Weights of a small transformer language model: 4609 steps.
Each number is 50 + 12 x the weight over its row's rms, rounded and kept within 0 to 99. Layers, rows and columns count from 0. The size before them is the row's rms in percent of the matrix's.

# layer 6 attention query, 128x128, rms 0.31, rows 0-49, columns 64-95
061:38 49 59 50 53 58 48 36 55 56 34 40 17 41 55 29 58 67 61 80 61 48 66 31 81 80 57 61 45 41 41 69
073:58 44 46 45 51 32 48 64 62 59 30 52 48 66 47 24 55 45 45 52 49 51 24 64 66 52 22 48 35 46 53 61
085:66 32 40 52 38 63 50 67 57 54 47 39 39 45 70 41 56 48 52 68 49 54 50 43 57 58 51 52 45 49 33 70
108:56 65 66 53 30 49 58 44 44 45 45 45 47 67 30 58 54 46 53 52 51 37 48 55 63 29 52 63 29 37 62 47
107:48 46 26 28 60 49 58 54 53 45 66 55 30 31 59 64 57 59 37 56 54 63 49 53 41 53 56 35 60 60 41 54
103:29 49 50 57 69 47 41 48 31 58 27 60 49 46 39 40 62 53 50 33 56 62 46 52 46 27 61 52 63 46 52 46
090:57 48 49 44 62 34 51 41 56 53 36 62 30 49 63 57 26 58 35 40 39 54 53 26 28 55 40 38 47 50 65 53
094:47 36 48 54 19 56 47 63 64 40 80 56 50 47 37 54 58 59 65 52 57 58 62 59 65 58 55 51 55 46 63 52
065:27 66 73 46 41 53 39 29 57 53 58 46 35 69 42 61 63 40 41 44 51 33 50 52 44 65 48 47 48 62 67 47
072:53 49 57 57 39 53 51 24 44 47 80 46 63 29 36 61 46 45 56 47 51 47 60 74 71 48 59 55 54 64 75 52
096:52 56 51 40 40 32 44 63 51 70 57 68 59 43 36 53 32 57 46 49 30 28 33 74 57 47 40 37 42 48 52 54
104:26 62 45 48 54 41 65 43 50 50 52 59 27 45 55 57 50 63 41 59 74 50 52 66 44 50 41 38 45 30 65 32
122:49 24 63 67 49 49 45 44 45 57 49 51 53 65 52 42 61 56 54 36 62 52 52 49 44 58 52 72 38 55 38 67
106:52 36 29 46 29 70 59 47 36 28 58 56 59 42 64 58 25 59 55 69 55 46 50 33 51 36 43 42 38 50 56 67
095:72 41 43 28 60 46 50 49 59 61 53 44 35 57 45 57 50 60 53 63 51 45 52 43 41 31 57 58 37 54 54 45
098:51 80 58 64 46 64 40 30 64 54 58 32 42 39 59 41 26 42 46 58 36 81 72 52 42 28 55 43 69 44 59 54
094:49 62 43 60 63 36 53 49 59 32 50 58 47 51 29 34 37 37 55 74 22 36 51 44 63 51 44 30 67 54 65 41
113:58 48 43 50 27 37 38 52 49 66 61 51 48 62 30 45 44 58 56 53 52 53 40 49 73 47 54 38 39 48 49 45
099:51 51 44 59 11 45 77 69 42 75 55 56 67 58 48 60 43 42 57 51 51 59 40 35 65 47 48 59 46 38 34 39
090:44 55 45 60 56 47 53 59 45 57 48 32 42 41 50 72 63 62 69 17 51 55 52 42 55 47 53 41 58 39 44 25
088:61 47 37 53 72 63 39 26 37 50 54 48 47 50 35 37 28 59 34 39 49 41 68 56 55 25 36 36 50 61 42 47
080:39 46 55 61 53 50 23 37 59 41 60 71 62 34 41 45 41 59 33 70 41 34 44 39 73 67 52 41 60 39 74 61
101:62 34 52 44 36 54 34 23 42 65 55 37 27 57 38 55 50 68 38 33 73 34 29 34 34 42 44 50 43 51 59 63
089:45 24 77 55 51 49 68 32 42 56 49 45 22 46 45 46 55 59 47 53 73 46 55 23 33 45 44 46 51 49 44 45
081:60 39 71 72 41 52 40 44 48 64 47 48 50 42 51 47 59 65 48 57 44 49 33 22 25 51 58 54 54 77 64 56
091:44 71 40 44 83 47 47 39 50 40 55 64 56 56 75 46 57 44 41 46 65 66 56 50 38 47 55 57 50 53 27 44
093:54 44 33 27 31 40 61 47 31 72 37 44 54 40 38 51 28 55 64 56 61 35 69 64 71 49 35 32 43 40 38 50
103:44 72 47 48 59 51 43 41 60 52 47 47 48 74 50 57 51 48 36 53 54 62 53 66 39 52 54 40 33 61 41 55
095:60 30 42 47 37 61 57 29 76 44 52 48 58 65 57 24 65 48 63 52 54 71 61 57 68 70 59 63 65 47 40 58
078:37 49 26 46 49 51 49 34 48 43 54 51 44 51 44 45 46 42 51 45 67 35 53 53 43 51 59 50 42 30 70 63
085:42 56 56 34 45 53 48 63 51 52 23 43 29 42 44 65 54 53 42 59 52 70 50 54 69 56 42 60 60 45 51 41
095:54 62 71 56 44 50 41 47 47 62 63 66 35 52 59 49 47 35 53 39 36 56 57 33 29 60 56 39 54 48 59 64
091:51 40 21 58 70 49 51 74 44 57 49 61 61 40 44 45 41 52 37 56 49 51 43 52 64 46 55 23 55 31 73 21
098:60 32 50 51 36 49 41 36 48 75 46 56 68 44 49 50 54 58 44 67 56 42 49 44 66 61 43 62 43 58 60 79
088:52 31 53 54 53 38 46 67 58 44 47 64 67 40 65 44 57 49 66 52 41 30 57 42 39 54 55 63 52 36 31 64
087:53 55 44 63 53 63 43 55 43 56 66 50 66 39 30 66 33 50 53 78 59 70 67 41 61 29 31 38 43 40 52 61
081:53 60 39 55 25 62 34 29 58 63 43 50 50 41 32 59 39 47 59 57 49 52 56 47 60 55 59 50 20 52 56 43
093:47 47 49 43 57 61 38 49 75 54 47 59 54 62 78 44 44 56 49 46 62 47 39 60 43 50 43 61 61 52 49 37
091:62 59 60 57 62 49 50 29 51 43 48 50 66 47 68 52 41 65 54 43 55 47 69 61 66 39 62 61 39 49 33 50
096:34 66 61 60 80 62 49 65 53 35 44 59 50 36 44 42 45 53 61 78 54 87 59 36 55 49 41 57 51 36 69 75
094:47 67 49 54 73 56 54 41 44 33 33 49 61 65 54 51 54 53 74 56 62 52 45 42 56 29 57 46 39 30 53 51
093:52 33 54 37 63 40 61 51 34 56 56 60 40 59 54 34 31 57 57 48 50 72 40 72 48 47 50 30 43 46 49 51
082:54 34 49 24 34 57 67 42 65 55 58 28 43 47 54 59 43 43 60 49 61 68 57 60 51 47 62 66 36 37 54 57
090:61 28 46 70 70 50 59 48 56 42 48 55 66 47 70 42 41 40 46 44 34 51 57 57 39 54 33 42 62 57 61 66
099:46 44 39 40 63 30 64 40 58 51 52 42 68 40 49 65 60 59 37 61 58 59 36 51 60 40 40 43 73 34 64 46
090:43 48 37 53 44 58 69 69 31 48 29 40 43 54 41 49 45 64 47 58 54 44 47 60 50 46 36 46 79 45 49 45
088:50 52 60 45 33 40 72 52 54 42 60 61 52 44 63 43 62 47 62 47 54 46 54 47 55 55 39 63 40 45 40 57
090:43 56 62 43 72 42 50 41 37 60 33 30 50 50 75 38 19 68 53 60 32 42 39 48 42 58 54 24 49 51 62 30
096:40 52 49 45 66 42 39 45 41 72 37 51 69 60 53 46 58 42 54 56 61 59 77 53 70 53 61 48 38 50 43 37
097:36 61 46 31 46 60 37 24 46 53 33 50 32 27 63 44 40 54 50 40 42 53 65 47 48 49 56 43 44 83 61 35
# layer 6 attention key, 128x128, rms 0.324, rows 0-49, columns 64-95
061:66 41 51 50 43 43 60 43 57 48 46 42 47 44 36 59 31 56 31 48 24 35 34 42 48 38 58 43 52 70 48 44
074:64 58 63 48 31 68 51 40 61 37 36 62 49 63 38 62 33 63 36 31 45 51 48 40 51 60 42 53 26 57 33 74
069:64 53 59 42 42 44 33 58 61 36 22 42 59 25 54 57 36 47 34 23 38 42 38 26 50 43 39 34 58 28 39 54
078:38 46 52 46 67 49 53 48 57 53 44 38 39 45 57 32 35 49 49 43 38 53 64 57 33 41 43 43 32 66 43 44
085:44 47 35 64 40 37 48 71 53 59 38 44 46 54 53 52 51 50 49 58 39 31 48 66 47 46 60 46 57 56 39 47
102:45 44 62 55 62 70 42 38 36 13 62 40 46 47 61 41 56 39 72 50 76 55 45 13 59 56 42 49 46 37 48 60
081:65 53 44 50 68 33 42 47 39 43 40 38 28 79 58 40 46 46 64 54 48 56 62 40 51 58 29 45 55 47 50 47
092:47 74 66 26 46 48 41 49 55 76 58 85 65 73 58 52 48 57 65 46 45 48 32 55 36 56 64 29 58 41 47 50
049:55 63 37 64 16 58 33 60 60 59 47 36 62 41 47 40 46 38 51 58 37 58 55 51 82 39 56 63 67 34 37 27
065:51 73 53 33 50 44 73 66 69 62 45 60 46 24 55 53 49 35 75 44 39 42 61 42 39 53 12 67 69 52 44 51
088:34 52 50 66 67 53 42 35 49 62 42 77 65 33 43 55 47 42 65 52 53 60 54 50 42 48 47 40 50 52 53 43
078:56 36 33 38 33 51 44 74 53 24 48 43 47 67 55 54 53 37 60 58 51 48 36 59 46 58 55 56 53 47 43 51
121:57 55 66 43 49 54 63 46 49 60 68 71 36 55 50 44 45 41 44 40 31 37 82 61 41 36 45 61 39 58 48 43
098:56 35 65 58 37 39 67 39 73 52 59 39 32 46 55 43 49 38 49 59 39 57 65 49 35 22 52 54 65 41 40 48
086:48 58 44 48 43 51 62 54 47 63 60 42 40 59 76 32 32 51 41 87 63 43 61 58 59 24 69 49 60 52 56 62
101:60 40 32 55 53 31 49 38 71 48 55 38 63 57 43 44 34 69 44 48 38 47 47 57 45 50 56 62 67 41 74 59
091:42 52 64 56 39 52 50 56 58 72 56 69 28 45 43 46 47 58 60 37 62 45 51 61 46 46 37 42 71 66 55 42
107:59 65 63 42 66 36 49 58 55 57 58 64 48 45 57 36 32 67 48 64 14 57 46 64 65 55 66 43 44 62 50 37
095:46 49 51 40 19 54 63 73 52 36 53 60 59 47 69 48 53 58 57 47 43 50 48 48 63 47 54 61 72 49 31 57
085:56 67 45 49 57 53 40 42 59 28 22 60 44 51 46 76 30 39 39 66 68 57 53 60 44 53 48 35 63 62 49 72
096:44 31 58 39 82 47 48 34 53 54 64 72 49 35 42 56 55 58 43 59 65 34 44 65 36 55 45 16 58 41 57 47
078:45 60 38 75 44 44 32 60 43 34 46 34 35 31 49 49 53 60 45 25 51 53 41 61 49 50 54 54 44 73 33 51
088:60 58 46 46 72 47 75 48 65 50 32 41 51 26 69 36 73 65 70 53 27 52 67 27 36 33 47 44 52 48 58 41
090:50 45 31 64 77 73 45 56 50 62 43 40 50 51 23 49 66 51 44 55 45 55 62 45 51 51 53 54 78 63 66 34
080:61 65 52 59 44 53 33 43 28 69 34 30 41 39 53 49 62 42 46 67 47 64 64 49 54 43 36 57 52 47 55 40
099:57 52 66 45 54 42 51 52 48 54 58 64 48 76 63 62 54 46 58 45 57 54 54 53 40 42 71 67 56 55 42 43
098:36 36 60 48 53 65 51 50 52 49 50 67 30 57 46 55 30 53 51 68 58 41 55 52 50 68 44 33 51 41 41 57
096:30 46 62 47 50 60 64 37 59 41 58 39 54 41 49 50 46 70 50 35 43 53 44 52 63 61 70 63 63 54 54 54
092:50 39 63 39 47 49 49 37 35 52 35 57 65 62 54 40 47 80 39 33 17 70 45 45 64 41 60 55 61 50 50 51
075:59 49 62 42 44 45 57 46 54 46 62 44 71 55 37 66 54 67 33 61 43 61 52 54 47 62 59 59 61 33 34 64
097:44 49 61 53 59 50 49 60 70 67 73 55 36 60 54 42 53 34 48 64 46 64 45 50 61 39 43 71 62 65 58 48
094:52 43 50 57 47 50 46 56 48 59 63 58 41 60 80 29 55 63 61 46 40 63 60 59 35 56 42 64 24 37 44 47
085:57 61 28 68 47 50 26 61 59 54 65 80 54 42 57 32 46 52 35 70 56 27 42 47 49 53 58 25 60 42 45 56
089:34 56 52 45 62 44 63 55 41 38 54 48 52 39 54 43 55 53 41 48 47 62 67 44 48 41 49 58 36 54 58 34
102:41 46 52 57 55 34 60 48 46 58 58 53 55 43 76 53 73 31 48 69 59 43 68 46 39 46 60 38 51 56 56 44
093:55 42 76 62 48 56 30 53 62 58 37 46 53 44 49 45 51 34 66 75 56 65 67 56 56 41 57 47 58 54 65 52
085:61 25 50 61 49 64 45 54 53 48 46 32 74 41 36 57 45 69 54 72 37 53 69 66 49 36 50 56 33 52 36 59
096:25 73 55 68 44 57 57 63 55 61 31 61 52 45 52 54 47 50 39 40 45 56 44 70 72 61 40 35 58 57 60 48
089:56 39 55 54 29 44 41 42 48 45 48 79 49 51 63 67 44 53 48 64 57 42 39 44 66 57 57 58 23 34 54 58
088:52 49 69 61 36 69 43 68 66 52 59 45 42 42 51 48 69 40 42 44 46 44 41 37 49 58 50 61 47 58 66 43
090:52 37 76 60 51 74 38 71 37 44 29 53 39 62 56 65 51 53 40 53 45 56 64 46 57 58 64 64 48 64 44 52
094:34 65 31 52 56 51 70 43 60 63 72 57 48 37 60 60 40 57 33 47 71 27 38 70 65 59 45 54 52 44 57 33
084:52 63 54 42 46 36 47 40 53 36 63 79 46 43 61 48 43 61 45 78 66 32 43 62 37 51 54 52 51 54 58 59
091:62 69 59 55 42 43 57 34 58 57 70 57 52 59 56 35 31 45 30 64 55 41 61 50 51 62 58 48 61 50 62 40
095:62 57 54 41 63 48 42 58 55 43 47 34 75 33 61 44 54 64 36 44 32 19 49 56 59 42 47 36 63 39 68 55
082:47 48 46 47 47 51 50 56 43 48 37 61 44 43 77 40 51 41 56 49 69 28 42 61 60 63 43 51 59 67 48 45
093:47 42 50 61 64 57 54 52 69 50 35 45 52 56 75 53 52 30 25 57 62 46 39 41 64 58 51 40 48 33 40 60
087:51 51 46 63 68 46 56 54 21 64 53 52 54 36 52 45 53 46 31 57 62 36 49 54 84 29 30 36 64 47 61 34
087:55 58 57 66 95 51 58 53 64 59 55 54 70 56 67 44 36 66 70 60 50 66 49 65 87 38 47 54 58 67 59 39
094:49 40 65 44 68 47 49 45 52 65 55 60 51 44 37 46 51 79 43 33 68 42 70 61 32 48 44 57 49 67 57 39